Weights of a small GPT-style language model, trained from scratch on English Wikipedia: learned positions.
Each number is 500 + 40 x the weight over its row's rms, rounded and kept within 0 to 999. Layers, rows and columns count from 0. Numbers have three digits each. The size before them is the row's rms in percent of the matrix's.

# o: layer 3 attention output (transposed), 128x128, rms 0.0828, rows 111-127, columns 0-127
# v: layer 3 attention value, 128x128, rms 0.0865, rows 112-127, columns 0-127
# up: layer 3 MLP up, 384x128, rms 0.109, rows 0-35, columns 0-127
# down: layer 3 MLP down (transposed), 384x128, rms 0.0851, rows 0-35, columns 0-127
o111 086:493508485458458467504462532485478461522513431437582529548525514526583483513493516593500570594523558485523499554497548504470483547484441495523513503511485466511451505529511473450511474480511449564449464497538475488557484489556511327501482458440538537512493488444523513545457445462485506448520524422424437481487533463542509477464521479511515515473499559533563546465526487521484482547545
v112 095:502470403463488484543510527557502462524485520495581506550466556556581504580534486491472506465417446448455503539478501453481444527500554545488500526526491483551473485583466507392493492463518481532489503463540483547600486480506498452462417467480508482517460487484507536489448525422559550557505505492470432471467498469535513555492522476433520500433554513541522499488479420471498466473573
o112 095:457527514530577489474517472483540476480430506533567479532494494474536529450455510469489523503493480558497494480518508518486499462463533510560496519560509477496451463468475508548458451498493441473488480580472477481552514561502414432536541458569496408509492535587582514383535575391596450551549493497496470526472559427493538484464491497517508541498495448528453524513499521475507533507505
v113 096:567445557510403485443503498529495540523582606575442503422491554497444500460484434451455466425480440475524510493512441506532518486511466534475526459447461523515573519487526488498505524470484518520474518452502482566482495496476526580552441534498490540449576492477501489560485478546429521482465453551532551462523453543463512518547504484509513499472548430434526519539503449481491516422476
o113 088:488515549540425532476509478485426559523517496540457502450495519494459521485522471495510494460509471495528495486488486476500544474507505515497530474425495578466538516488518518508476519509491534476495479467438498506445493565452465722501503531486458612473564519480499475523509510536440496510491469503471512537480476620468440510570480493513500503545483463411494514539468537510502509475418
v114 103:540550576541448486411587446543525520476521608555423570459466508466477556449490486486439490443474467469478471499544449543521568526482484533466505522452425472540571542475507490488468511527535516464492446501504526519492508546472504544560438483537468526536517484507467492555513508548458486449448479589574513508515483516439548500534496467530516472480457451520459474526463535551461448495437
o114 090:474473535568455527494499451510506545510500538535480490447499472468412519461508516429502452422511476506515501477509453469542523451542492486485500444456540565484522498534501525531522570529472527467528539470475539524443500506441508733481531550515489579453532492529504483502508535545496473527461480541507529526497491559483471477516481510479490484547506484400479470530450504485527525417493
v115 107:549500535538449437487491501517499594470577607455439489458501473497442504432475466475390452423512462493495540454513430516554484493508511538538547519495539494529578455500500513563500515460517557515481493499502475540503458494494537575537457524506522521497553487455500555510477462537439529447504488534561568507548443520435493496516586526484502469497538530461484509550463412473544518470448
o115 103:525501529531467542495516485496403547559500537524458484449491538511470523521497497515495483433478470477495491464501430476487541511556517477463504489434477603486519529523518577517441517509494543454505505483438508506468462505455456654484530575520455550472545515508484472506518501528428500551447477527520572565487454578465461545612473510478474506539492455474483457535466514472491503466405
v116 090:430496507504428486456471529498438494533585540376556411559540517515488469454476497509395527524506493503485551491538456448467457519536508592509529520537530498550486523569495531514486506533485476502468392489523460414497473481582493471508592521461512550525529489496490497496463444510502494481549567475466448526497450518557493495480541531508484534549521507509505525540508435474528508420521
o116 093:423502432484492505483457514466480512575486425524612494533521563561557552526511530592510525549490497518491486458445505453468523483557496431473484473552488583506451477521503549507451489490520484521529509519476500497574451475533402462461512505544520491520453492506531498383492480409510530508512492412450490538451548497548536519566521520516491527480493495520528425523475516412483520507476
v117 109:523533472484515482533437527471497428504393410591573493538492533547547502575496469488517514561463531453482412501422607529488510492502532484492435495546522471537478508495492501399504487473482505508476568455450570522537504504533436455461463440543490465515491464512521473515546474460542526553546484493468421451462556462536510517513459453505540497464543526491541491457486523470451526519516
o117 110:413463517457576498488537500530550481446487453453564447541492504512529499494499501490497559501492513557489494496515576505516484476409527531556500502597530402508434477454503433503522470552488467485473450557531507478550543526486482430557538439500483449488453464506497567435493531441596456530546530514484422485467543472524514503397493490500512526510471494547500558489497522523508508495591
v118 115:423521466495497555578475527440477421527468376500570515531509516536556479503564510538609558593500574543558433503483560505452507479490476454478489494512525509478474568549494537481515486530470480539534513473453520444468532495465449507456557534447514521470474515470515462517507500496505470509512511432425449515470508528542459461500461523480549542544456497463520495403518550522478554484488
o118 090:493492491461499476502456533481489452511526416451574505553515497522551484514516490586496584580529537496528495532506576514476495539501485517507518516527513445512460508523498433462516482487495457575469478495553481497548496482560523336501489454438524515520472490411513505550451448500487509445514548430420448445494532474559458497420514475507527502493492555513555536443526479525483477542561
v119 132:453483487479534440466485551530503510511528568408526443537470471532457464451459480501458491493507482460436570475532471505550468505469553518557489519553509481561488434502481520522489486481490488493502450540576476485554466482566496429528546474522528454557460493503505605456474514463541534496525547479540514529491503446522514510456623541496504501497606554552482513542500407422549508512552
o119 111:520502465479568498510529484516544540506439566535470481485505515532506507546446524467483449476460475483445503461472484504491507481502535457501466514537477545521504487470487562536458489481528508468541521559465488473517470492506452439502501495574485410508456496599478518390557544409530509558533491539597532549487518437461608516563519518491444494468491480619447444540458509445510483488465
v120 099:594474550522559475491532508473541534478436452439477444456417471488436503450542473476579469467495533522496444523543510534474599483496461465490465447508482476488492561434534544417502483574481517485482531482451499521467569526461527510462555513491513482388463512551536466560520446533435438503491491506471524477527540523499497448535521482537523497515562521460445524495495503495463489558400
o120 111:544480552433444514516473525544481543503518444497471504463493517489432486581424501559490495507525500484535482496479527514506507517529506502514484492433536431537578510514479407487580535496524510556511479529550547501431493489503520527500439455511524584474541492444418467592522450595404489515460577499530509488517474581497495544442466506479492471468465491498547550523407498530493438484511
v121 126:403481411501502516566475516458472409531493414486551510517536534567581473481544514538608526573496527503502475508516540469506488499521511484459467471525507501473457486586468506432499486528485422496513481452551567455543510494526453481442564506470532559518435546489503484517479468458518504514524515420440437507453499512575500513494454484489508559543423481455550505450540507496501484492556
o121 104:468533486489516467512486517458517454505506433491587541557533479521554486519483515570485530565507536515529515542496560518447463510474511496530502530552502451502421493486499476446502480481503435579451487510531443488557534519572477325488514436462524497551502483469525545466474488413561498452547503432433428498480548434564528477459521490538539507453497551523511517465534490509488525527522
v122 121:533497560536448548463518472528500594443560577518405536463528491458443521527536496504483458469541498530544525496467475476497462486489458472530586508432509522460532525482544450571488525459512564534508486494462423506467490527448573595536467542491498540431560501470500419516467523553412479471449474561508549482546454550423485497569488492463481480480491498483497491525495513539526470465459
o122 110:535519519530458519503484509481415485528535520509463506476497507469481496486549451545515504456507474487498512504512457498495522516549500528426521495408476556494546512527506538501498522498479549491505506443478508546432482505475513675468501571483466558500534538443520443594495468600416521488441470496478554498523447596497392508557482526475487486528512468421524482461523480506483506516439
v123 097:521437534462479518474523476548523588433512617511418521458503498477422522478470507460473456470496471460476552493495426488553458490469492461516535549447502514483557442450511437586478548463534530468506546538493448540501498485445590523553429494562503456484496480539496505505494501548466485476444479580577583497537474459446519470545529492464459440469543466498465500531467493496525499460484
o123 091:573521535540480485495506491506498557466496603542365506448489507461446515491483466426500441420498451470474504488503453522510513487500503535457505487413487549478592516468481545504479517485496531457526497479460511519438524525474537640503506556507462511455539514542470473519546524555465508528482435566559577510531443551442494525578482519475466479533511463486464498528497504513507519483434
v124 127:467554506522489513519516518459506422507443403560502592489484548498580504573535489525562507516497569496544416536520532516498553479510464445457479434453466481505483534544464498446515443532479431507501498471495564473486545541502440512440507500474490557521489515501480433499525513478538478517502511492451428511529516515513502544519397474558519575495454425477547466447511568585446477464511
o124 117:450460485485492483478493500480556473475520456472590530552512440486493466449529501512496527539528544494523509535521572483478474486462483556529530497555537430491428490502537433458538549517473457551456489480541474512527506557503506456498509441425545545518490516449567536543449501465524475422526521458439431487486522471569467410414539463516564465478493545469541592477553450530524531508588
v125 110:516439476457602504467545496521548532435443542480471482472476459438459475488492509489515457484492501522447517502497483528504481512449489422537494543518497479492482463407467475578480502505494508447524559604505457477472502498489534412566530507553497389551473523584500558468538556456536450508514509537547559499567568431497535497462550516520463453484515554555443501531466532527510515536504
o125 100:567488505478540478511511505548607529449497606495386506469470493481439472498468506396508420466486476474442509499510462532528479506482492512508477526506501454510562479485487488519535526491525523477520509516530496507472517471509563460541446522524507398486463496554447513483546539530507519506504483598631542471529493439416590491477533502492458476474521498606454501518501512500523485503511
v126 100:533592540493514492525473536485493513419468467621502562518564491466509524651474469513513490535492486521452480484384569533459473542502527512538484612529523480580477504451494447434470526437513517516491531527441489522520493531527496456486416477520481487527497510517494512458495513473503513534578456515515460483446542489470495545498470431506493488503494554550525476471499548483471512548555
o126 102:449483498503629507515556504555540414491484515457545411535451481489523481457570468447524502435479523525469460517531532509534467474424552499518477505557491459504450474501488486547553453544449526398502505504531533508523540498444494509531524508540446381486442501527505557474490524494634485528502486575497462489503518475521507507432489509463521502558502479525479466445524540500486518482556
v127 079:485458443454551465526489513528502508473451553573498543528569513500536525570487494483531505543484474544486537443415499457535436559503520497553544506468519527538431443471523449471476506475544485509493538556510428509549443486487498455528508486590478400525448479520512543429499552423536518492526462520506477473499547420559542513458502474474445456442485525599477483508501524457504493548587
o127 083:500539491552611492505542474516569464446458585507433474508481474482503497473506512395530407456472472508422539524510496527513463487432523488511490550533480442484484503448472500550499479478499508457508491520492506512518533459499515457516512522542466370513465503586496529392507583477597496523507458575557529469509510445441566509485498505504481503491526507555425479489546523492518517502506
up0 107:527544572488470563491522502459495582491468524462460520470564563531465545475479495471496485481494459526531487530525494394423516513504530564551464472483431453516521567534564491544478599483492507471461482446446487464431474527467480523505552526507515526447549504451519531457441530495474531507499432516500467510453410575498503466529468452509517457523491477485486644527513495451493564491517
down0 104:448546534502505464567484453528477537506479527486467459561501534507543475472518478492530462533567510477423414581416503425505464544488519469500479448466588451498527505525482590446538493559483459525517476520562464470496510577538466506474490503548496474511462492477519522609494514492530526523404476535476444499542485469486504526521450507576517514519566533526483551463431477572431469512452
up1 117:496532565531487489474542478520489437562490495508515509476436549571514513431520478531532477493506515501555425564531476374592471491532466466523489452572481542516537556491474488552476473499487518454470512523473516506508507546495439558595612522510546508504506464486452515458473481456507495485506427507495478506465428539463471535548490507549472447487471514452458539532429489469477600437475
down1 118:494515532504490495529471470501499506477562525489505420533436490526488516487511460496424543474528465493521525598486422519455521460560514538540505433540513494520488496534556490496482468446546473493482466514548521468506463566526516551533528433532541492495551475516548515481483592502486410408466458516452480423514469523469555498471469511571439554557487525482456488506456367481464570498564
up2 083:528522433614473422581529529518484518464504489488547541472522487482543472482452499471509521529498523509406433533535499462518399497435454547551501572386481550473500495505534570483498456479539494506471443501507458484519493521547461488474468544504563559522523511494513549552557534486497483485503456444528472456479454495453552489550501440442513558488448450507497504531530499524589483571508
down2 087:469472532381499565471489486486500454547465500505463464551500478528458498506510567556502459473485489437546573454474489535472511481573504475455490454578565522497532528535484415551503526513455539512543538477525536519510486423482548531542544500514446427516519503498532439470400476540484544516523549519460519501510523486557507476499514550559453457462527573516509515436519475462391539433473
up3 125:456505538505501567487446487509519586511544528531481465491544500562436557384505512536489469467504446571510533593440536466587456487472509501534541522488514566441558513551526539525509509483470520430445447480471469451484510526495527544553476478486519575541540473484467491466409527419473502527470476484594457498424484502485487494565507494532465461478464509445448495566495516525519514495496
down3 124:555600498406483534488512447473501533496518503552503532530561529493496530442453501549470515461473486507555519512504501498497480476464518605454595459513463449521510455512453569449443454494485499508547510496472524451472547444498503496498444544517513485489511515457473521516496477416537560439494527498524455503454423540476542567512564517548492473554558419496537465537459558551455552520413
up4 119:448525493508483554511502527559477577522503542488522485427529570514509564530555527494464514494485484515519545543525491552494483491495493528568470495498490487471528501472548484561481498488471490507378519499429497488513501658505422576524480525460492511513531479546456485402393559465504464570547445503460508508504446508467517517542462507514475479443528493469537464492507477556535536410517
down4 124:488509545528537444480500504500515516484505496473478542498493455467506497495491503449429549527485488445469525473481474592543484586491522511472539495531554493473440407527493553510530538523535503539453479440504449490489522563514498569492571527534460499558445522486467493550532467470530554497507463513489526437514496450469491418527548535486493569451445465473473359529470502474441550558620
up5 075:511453547561445520451493426519595531503517563476469473495485548498440528500567525456451440411482416465522486518489508434519557498511430522558526444439495464500570557538485462486511494522462477440504551529472491523461497504516495554537438561530533549514569511444512522468514504505450520477440479497563481475476505556442489484536527501516423461462525515477404504578474549486477497548530
down5 070:515518575506475435505459589520416442523506466533471573445512484524510453494499450495518490496430540546453469442484497542488483481400531535436488532547485506465480475473499478456518414485576458589433538490513505440555503603477544585572520493459483445537526506535468461507477495492529521516505470543468494462495466512488505500478494512548525543494466534516539544491548458600473546502464
up6 143:506497541554498521456496439538523492543518486524520450530493623512511560455455540517481482486507447512497406488475560391557519520526528471502537436517466547464487513522469488540458520446508511467437486583427513504502568582471464551494543495502557542455551519525505549446453515416498529491471483508472479513495505530457511483526497477507492436387440540452439511516450515515478516438519
down6 174:501565526575498550512542545537505537462540499568476554492492547506528603515494497520417540500485450476480532545422496496450529442459487491502492485494495444528525465512519473424486479516517497449501582501475508449456493524504454494468461482462472538572563415534483495504511521468514453533551612517480444472532459493465480521492425567529460525443586477528463558541408515542479487468501
up7 113:493501494509459525488510463537498505519521509454518428505521529561502504525516434472490543484430482594511528511569455433501413454564539550491477479521463521459586518501543434537467516467480554447432494470517506393532539570525499555533553546486490467482485516539503473469440494466512508502500443482453480549464370493534524479557504463506521441491551476459494557536494563488510568496559
down7 109:496517553505522438493462452507436527512471516540536421504592524553488429466472507500524527517497488467512467422493472549448450470569462524458522484504515507458487560544523445576457513501497495509516493489565420438513530544495518543552501517561536445461467533504517563463541485472429501422467484488511522415522485540500501480547477477434505510491451482540465574548538465477400527586551
up8 070:424539547527496457518511493528501496495479436561549496518530530562508491503516483478565486534455456599508481520457549426484494478413498510483527486514455496511506531555547466448510508478518416531436563450512486473472486473483484471506482463505521510491523474448429524486395486445574534541505518437462466488403492564525583542530479458499480429464527582435527505531532529452439525473531
down8 059:554463476468539528501485484460506509502485497432500555442447492472489545507487499521455498503560588398523476547513469581520478496566511467486481527476553497492440447462488492539466491526428544484543391517543568548558527573501490584500526510503423451506514498562564490499557495534509476520498479557466483455543524486481441437485497564516574528490418482550480488497449516521523431534466
up9 095:457522503596501555486547479561603532477465478564439506468447532503425504453529472451572434486509516573536428531477513472479466469470448570503507458488462552476535508466460469537536512471558498479495552456477512527429501544512496607493527521472522548519479391487436464472453517489516485530498437564484507499503422559492533515529428491525471487467503474475457546505522536482512510460532
down9 065:502491455478492536524480536482446461464560546456512533485594398439499491524509453520492519485536502453472537492519538441453501494525535438456548540499511456496485575539482438484501406532525565439508429510511473507468524535492496531509504445469510538447495564531565505529593494537508461526544458497518485504578487515531471542452533500487604498513501468500492557473466457524487514367445
up10 075:555490571510536458532498485471462576547509474457491423453454529505500498491548547497450482430453553518516507442524535493582508482460451469467444474498482465562526465509529530444508503608561519516445541467557551493566515440542499521568462503526479564499497490530444564490441442446515536572519479471518457526493469487485499451587527453537513518565512556496525475545471446459463474448494
down10 086:502517455500475536517476494498517429472496536505492612559547469499524517512448426509564532553586465467488486578500479491439475531542550525545543497487518536452486501479476465541491519389483479504522446554490450489447468569462522526420497474454503451533500480499557478526533546524470459409485524517484556503488558490526513582433502572468466479427495440531501468456490548525559501558474
up11 107:500451466520494500550487560461474501544466526493524483551490516449469571455452517500493489485466431518485476443419546492517537451510540506482454505559560549510514407539539479642470503466487529484468485467443490512529565547446451562488499585504537504536502530539497513428433544452504473512520461489452467555518436510502506456564486470439534451470469467479491491539481554555504579486556
down11 112:495447461532473488576490500595429476500510466515512583514569485499485479569557485517469511521548467541496551488483475495495478475463519532546458453553471437495515567469458493504435482598527514531495526488471419496459470474433510472461545472444507509533503454509527546520567496504512519391475467524545525525546533489447484532459390600502474506474559481494473526507465465445540564532479
up12 115:486572513477404491528500501540523538463533512548535455490536518564465519466522452447544454512459510549479440575415507448492521462461457509488535545465466530468524553463510511510536529451448462431454564494451505429517567575491505577516474549551555499475496474547475481447440550473457551502531473464517478503514475505523556460526443514494493467446496567491451566527465596549506538465503
down12 148:459526482409468516521514497550529500509439491583510446535548522540469553543509437528528462562436509491514437585411549514483484523451470573478502538508495437509503512445489424532561511547432455503467506461507471492466547529524470532494457461514457531512486435526491501494470469428516525500543456505540494389468468495537514493469499512542547490447486592528461519492494548604494493462546
up13 078:485574527509485484445488541463499528478517528397469465509541519534547509452439460501542505545572482504580518520520534455446433483491495542483565506492524534473585473471443504499497509387527445540516448546476458469490439428469461473487504448528502507545508544526466531496510506476478455526523574514490505539541466507465511560443588510514520535475565521447485545561460463477581467492416
down13 104:546435470473510512545520443527504465517463481582534559475472471461483428554552569501458488475449531493422460494465479569549549509544516457519455485523470450538402523543525495493513497601483566486489532459512513538512543543512546541505500550462492495439479438479520447502487500530493522478457408502491494450479538483544496461584443503465502447488461492545513478433567554532447537500579
up14 115:490553504567487474491488469530502521495558496510514527444502501591467459444505472534498479497543464541538501463485528466532498497469519497566520479531497534451514452456499454521483450473466501513424506534384501491575543612476437585534556484515476540458554487496508546447426528403515521529523514471503528498441489542414497504530542445505487461397480443440472522486494474550553477518489
down14 127:480584517499538546484589550533486497496509480482515464543390514452508536556540560512457484544452513527523497489445471556481484504498500444505493497512532529455501530541560503464410496523518485531480495486385524537475464594508538561533496479466424506526522547487518461495489531465460472509517532497487492457437460478468481418513565456513528574444460436534458501514457474512475573423572
up15 075:439503539498429518513474503459506568510483430539488551494585547528480534523504482468522433504453460509529472506426538438520522435486479476538526495475496509492570520499553390470535496491506462485465447464514509488479481566527420509494517452455476605579541457436471537428515541495478497507556468504462447434440514551444543485530505447531534528428485496493511550575544525472475508459475
down15 093:403523518516489473484496545470539539503531517539501545497589505529458535504472456476469425505475488531514457514432553471490523419458481483534546507463524489481544493521581425457519493512524466522472469462494497488462511573523440571530501460491456543556501468488514543421528567488558515468519469477463440405471508510459538482517500447574530586438466521480475575609543504499487531465509
up16 115:472502538515432536528542509486568508464476505533448496443572507504397467463564468437518454502474508520574435534496529488474493483470462516530506497464472481466556508523443505503508499430543483482432490480481456548448503544442516636533505461459532626469573481497415556472472495513464476483495479530554493508502437555442544504536470472501484491509531486473509574527512549485544542464502
down16 098:516496507452554576453518514515484496523543504482501443514529447525512466444427420522563545439496518416497497559507508522508442426532504478496498554490520475495503505568516487475513449584453445444509424516549521572508539507445475558473438449458468549507439593507555504532559468531544501487548547538493486481577496489548474539403482496504586503500497491445485523466481485530511537457494
up17 135:498443513503455515533549544509510513429555515548535392495506615551470596514544463506476444533458464586470487499489498413468547503478522480485508497515493524497487472484533471534477486502497502440481517523478453455419538524470470593524527487547551503530577472526507485440431530463511527504451458538479506449524500453444493463509472522476525436465516525479506530524504597513521608467531
down17 153:511496522423456484476542556510574479451499466557507477470495561492473583510555382441482441555476560478480557512548501491393555490431522486467439544514515476516465535476475523482511543473520509447483464549484537487467548504484499545506479444495525508501513447516510465502434415495555483564508515494520528461500550459506497452461543570558492486532544558566464487471531603491478538490530
up18 086:478528542550499568457542534483485495429433484540480483530533510510516498499566518518471481445483493562582536534476541481454514523467512515508508474477504503391494568472497462552467516483525526495478596498432516479500494448420507542498466461531579482475570446515485517423487593465526548516491527521472552448451469526461492506545481492508537390432490488478473533505460527512573600502528
down18 097:518496522453503547501531540470492517457387466585478513506525495536529539543532497553516464493464552531554447470442570506432546483491429392450519501502490519410524567493508457551473503540526510519473593489444488475446553441468503542521494493477572482512506512490491497457544532484490503586538489477482532414513514490467522522545404480485522446455522460506506455440472502516541577495511
up19 123:465465511536463495470530545512483557422520518568460442498522569524506552411509495439463472485481416531530508534451467444463570493442534518540481515472471484528556505502492487583466513490547476445491577525439483512532599529486509534567453450518593523562547458469506513439456533454513472469486456516523463479475462479461510533537553496502510492476533440487489510515459542499551582431546
down19 157:436456488530536466472583558480524512445481481557486545546519499490490546458454492452527459488530539472482496507446545468456599504388508515558450557506518474497473555497472509534470492486472510492483547547483516502489574541511508536610441459468538462548510510461513553491502554447523502483490495471518483488496547458478528526523528468459575382470474413510467575464517502468542585512484
up20 087:514432488434462494527463557463479528483575467476437519489546550510473488570499484500513475548475464441471586516452500488456580505498502399490443523503401563510555471460542554524485527492514510509499565412490503562551551497554526504471553531529431457495524472468536545481496510474484553513582493450484504537515440462528479487585511433434472453512533512537501506516542480468557516535467
down20 102:506545509553500538493513430527549450502486510526542494471494451479509497431532514476514519481556503616522418483513474527560449483523466578529565443520606460457456509548460400504523485513511505477475444525565503470460395485489492490517490469497587516501484520507389448522502506532509429501450504521511516436491539526513504527448480521579522519448463504477532529491494530518447451471557
up21 090:499506517601503533480504420531562571468453523524478477459513527509452518489489462434554425477490431534515486501488487461488493411463524575540488447506488535473551502476520466503589540489543500442464515491469500445443506538489524598486527442524538527524525449506471553473500521483536451516505414557553485506475465534469543537540466456500511415423498495457487522596488518546477561464538
down21 066:540468533468470468521563496540447471467531510487458459535517504493507467424458441569464524443442571541462492486547533487490500599483471465503521551459536455408497531461474488576536476465539488493510483526503445512536525556500544556493444527484514521466497514529491468508491542599468494525524509491466574429605491518467586437463477558491476499501479493561423542442507500484575461514483
up22 128:487502526527493554472537463463508579527500484553483486473523571556457554519556492515500464496482493558518498565424501474539508529468470431489550465466445484510456548429525511515483565397456490481486528489472412491515531498514481582558506501484536547541533517478465512478449540514438586474486442524484460411461472510478515471579520485518506383480494543462489511544537536477491598487489
down22 139:504574470517494494445506485481483532490517499477493569458490528520467444467574449546488463492511486517557525558482495494545541542533564502480506433458457509430530552476562555522461494472491575546460525458447473524498475426528530506499448477516558527442557485471419507479488495489406505482552423532516519441453421517479495493602546486544478415537521526506478435525530585486532522509452
up23 096:510547516521531555507517433500475550500473453471506427489424475504529545516509467468493502471480515562488467518481517461529547481425475450501475487591491473501456477511562444571523586531545522481488471408469478499497536537462409571500538514467505467496490451525515544465434583494472514553457459524406415486494487543500533456536421571525494499539486487458502496538472541527475596473523
down23 109:515538497493501534472544479476487508481439430548517506495473375527559547571506454467498477485528561542493478477428526472476540460450461419500452560544485445471475502504557471537533514553456480560533487462420461510428561488468502529519557508479493493515504455509559492448537540513503536544506471517432474433521547551466536429520462491532522558500463535465434573535508501590528545472520
up24 084:535531501505514592457552489540569523473427533516445479470484542503429490515575485474483470461480505501522517533467484498478511490480481509567566515453460448438529544428516429542505514424522496466417545529485453548515476485443563562527454460532578434471505487510490481424487568506465498453475471565548530435532460485453520438513492509523522386483547521499452500518505543510522559515498
down24 077:490471540457461478520557494517461512445512529497497539467542442463495493443502471561511557471533556549537524482495534549532456583368488485475478506502480458480457572562538492524444489502530523477478453514505490528480534407498516496609475487492494534446497534430535558575519532486486491522557457481481529472585477511437527457540505482406534454492552485476485403449498491495524553501485
up25 093:462508541486492525543505487530503557500552504451492478429534589513520496470533498431496485402538437540471510531431521500502490417425504512574464477548496539443543474484467527556516493404548500423475491516450443472486508525483447534506545514494531556497508477528539485465449506467468448533516470477535495485501470521408549523555507494434449442450604473478482550509518461556533530515574
down25 073:405554571456531544519519485513461500440563486529481504489583455510498484493473439499519538450523546525487445542506527549498510460392526538533463526418487459452522517496493515543466392490518508485519474467458500459479530563475505587521406532500550517507459508510572501424499531474534504448480524446504486499518546482508474401519503535480461482519483488492461567451466593535517525547467
up26 096:464453538506451522411462423591555612538515508448541422469504501572489544476551499497490506473471463526502500542560515501518480484519540501481494496505472462527475507540495479521503544534495558513421502466454401478442462485470551565521495502480546506481525449461473517497436454519473520502478443520479504446449492578497523486524551447494466423485559584459538555532478542466501566505443
down26 108:523569497587528443532467489460518525488499538569481504551507463468496491526511465524493470517497472443493477528536464504468477525518542488468521531463346557507498554470549584456436546464470501481496454486502428391530470448477492497510532474540506466458517611467502502556477530520445556474503471478502478431465560442522438513562562482482507494489546536502517491527481568551479535543490
up27 097:431446491491519526477571470514516564503475456509478408434501526578422504513558464526517495519506519592531353480537547566498449470522521430558415491548492508440507465496517502463505464490462536486500547539496454509489477494551503582535509530477503524550515497454527491481475480466460475499513465519552465438439477534486522510519565524513499551475512438519531464518519485471405557542483
down27 082:451510461475535469470528523532491553517518489541510512529483491521539548435400468499514513470522465571442524560536500514543443507449552490506486562477479508605525485568493447480433465471427492554405376466486515467488491516514518565447483526527496519547482474494501539517496492486457512482549453475525451532537484465522514449618498465493512497469542498486450453529556522519578418521481
up28 071:403467491531492509426521453466505529492540405453452437589470474519483523506552395554477501510465506501484530533449472477489518550553451474514512535517567496517535530448505544452469485402494519486483509505549503538539505481450592507531550427528499486575529447489517477475485512555494455473475506555547549462536459472543501514495525453530462498478374463512480511504485462504471436536472
down28 071:607534497425481481557498573516506424506491549528527512414524540482518493515503587454511487467578511509494451456574508519477484463460519513468509463492437477411458475561465461536524466628470493496501486496426504448464486498552415503469467539474510523453459514504461500514504481469503561525502491483490437522442556547475497472512480573465549522523566516504492502487536533485558581472512
up29 069:509520461472481511440463534520479522500446452509476489507501454529496569516501489488538436491466399569436436471448546443453499479441474473529487468487492494480526548466534470411501510499470522498488556464477446424456511609488494564495500445498572497548513431519510488459487528455526553484491461486514394466478495494508486465486488494566525524459427520523493623585533489516488500563522
down29 096:485540475499501489440480543503499518520487469546487526526498424490493572533509482466512432513466413588464453479456553457471533486426493502543501473504517475502508525488561481440460502516469509525481529461493483472431515607480487578526482471501570514552497430512533521451493514443521534472490464498509402461470504521506491460497491501576551546460444544505477604628535509546491498565543
up30 121:542531515480487536539542544449509474503479519469471508397502593505537464472521440489560548521464430548513521487471433507507519488504545554531533521540473520488494537536531484545431502465520514495517584453428483421497546536450495535487490460478437536499517498521465507454485538476525394510462426474450494462451539513490510520500454556553403471522503524526522533559514510591514610505472
down30 116:452483473451508489522426523496481499568474482493506455498535529440554510476503504463566485484519472488564439522450496488389474485539543483536538494505570540580477446535473519572542527526452482465492502491445454517533491487438470537548567523474388505516509484543508562470541539479502452466534441491498541558529531464503520493510501538494453433532437553466524558531546457583532402472514
up31 050:414520453525462498528480467484464518543543439439449472512536483505485460446509550511483518507508512505534567491492477471515487443564529534496508487495522559472442483511570529476528560527429490486509443434527537488485469467527486523403589514458507517516542522509503494534457512521530487466462585456468578576517461499610481478510552546493521523587510554473535545542559460411572506466513
down31 044:538455545541470500521548488551531545445478579520424488447513510509447559446468469474485448455419467498482473554541505485458507433466456482521474478483477481458598497464436472574565524453567520496535524533509423501485501515463522542513500501520566523442512504530450496508491528546457485518526418563575562535487474504434559486533494492474438447472519460527460571583499491481522548478499
up32 088:518511541487531559496511523501538565457467583494462491417545519522422530493521506454485447504479396530562552531471466514509509528435533506578547517459449502492538527428538447516473557436504516472449569519410435531432512523446542534556491484477558482455523493491500533437490541453482523437537472510540523451491466511421537480559544486511466428457529523498441512524502479488527529497462
down32 080:537560471493477499474552436515490510463497492524513561508481457432506484425535441563478549478550577533520561496540513528526498548567441558495505426484515512431490576498478531538449479488419554470486477501520470508480478370520526526564493482485511505466526568454532423562510530516431493544501492494469498477532484494499498478541505508497535431543567491471485377436478495443487510487484
up33 077:484448498516436473487505511451530514476588449476511500524543546503474441484566510534466484460510578421473534482501453462460525503584536512508508546456476500487530514415506586548454485481495499500464446553496433461543462504520531491543549459521529604535509516495471550484529527441483502472535486489537496501406442460522467486540574549567454528461421445530494486489523499474575509582474
down33 094:514580483458521563486510481522473491516451538515505534490494464483545566523446485494543500533483442609551500519504532561513480523426470505494523445543536466502478499544490415464586495550508523500546516449499583539459521474501505488494436525462474429457523446491529450483457468564480523557480482503458509526594546507515534529461420474428526443546554567486482539495500501501435462403515
up34 129:437553558602512528419480512501503538524504505555516528479525555545550556462473582459536469480466464540502504490448516446581507470536470483518501484487502545459526563459457531506487570500455485473423488515492489468511477541436463549485539527567506562437571491544479537473472526464526469566485461483468469516438532508500508452510474454469460506383452484466436553545507588512473517473499
down34 176:539582501549510478561510565489513478511444505544448622489480556519496502424486561472462512520494466463452521442537561426512534465439501469533522485499493449573474514472418484487525525558470496487520527473538469471523485538484507466514424570476524533512483482520464542529505543470535548566473537519511471445451521476479518519501448447509481451367592452516542533489482518518552471478467
up35 119:520547536535417539478530473516509576523517483551469517433564509481441515520512508511512498568500543465545474522422575546483486515497419462588533516467469502494512528455499479525499503466550548492500523482440459525495475506556519529480442458495525524494562448457444485478430525512435601538493476496510490421503451502474538472609492511486438420469528550475500494590483559548502511535456
down35 110:534572511501523477473516499547467566494506529571511480490556519522469525442505474589544512484526541554510523494445536522527490569490452522467558499429507528494503549518533476542436473484451475499510493452480450527475502408504513438530480513510572478491446483446496460484520541488402522478522444489510492390505446512463517460570483487442489470528508495496473337468527548534511468532438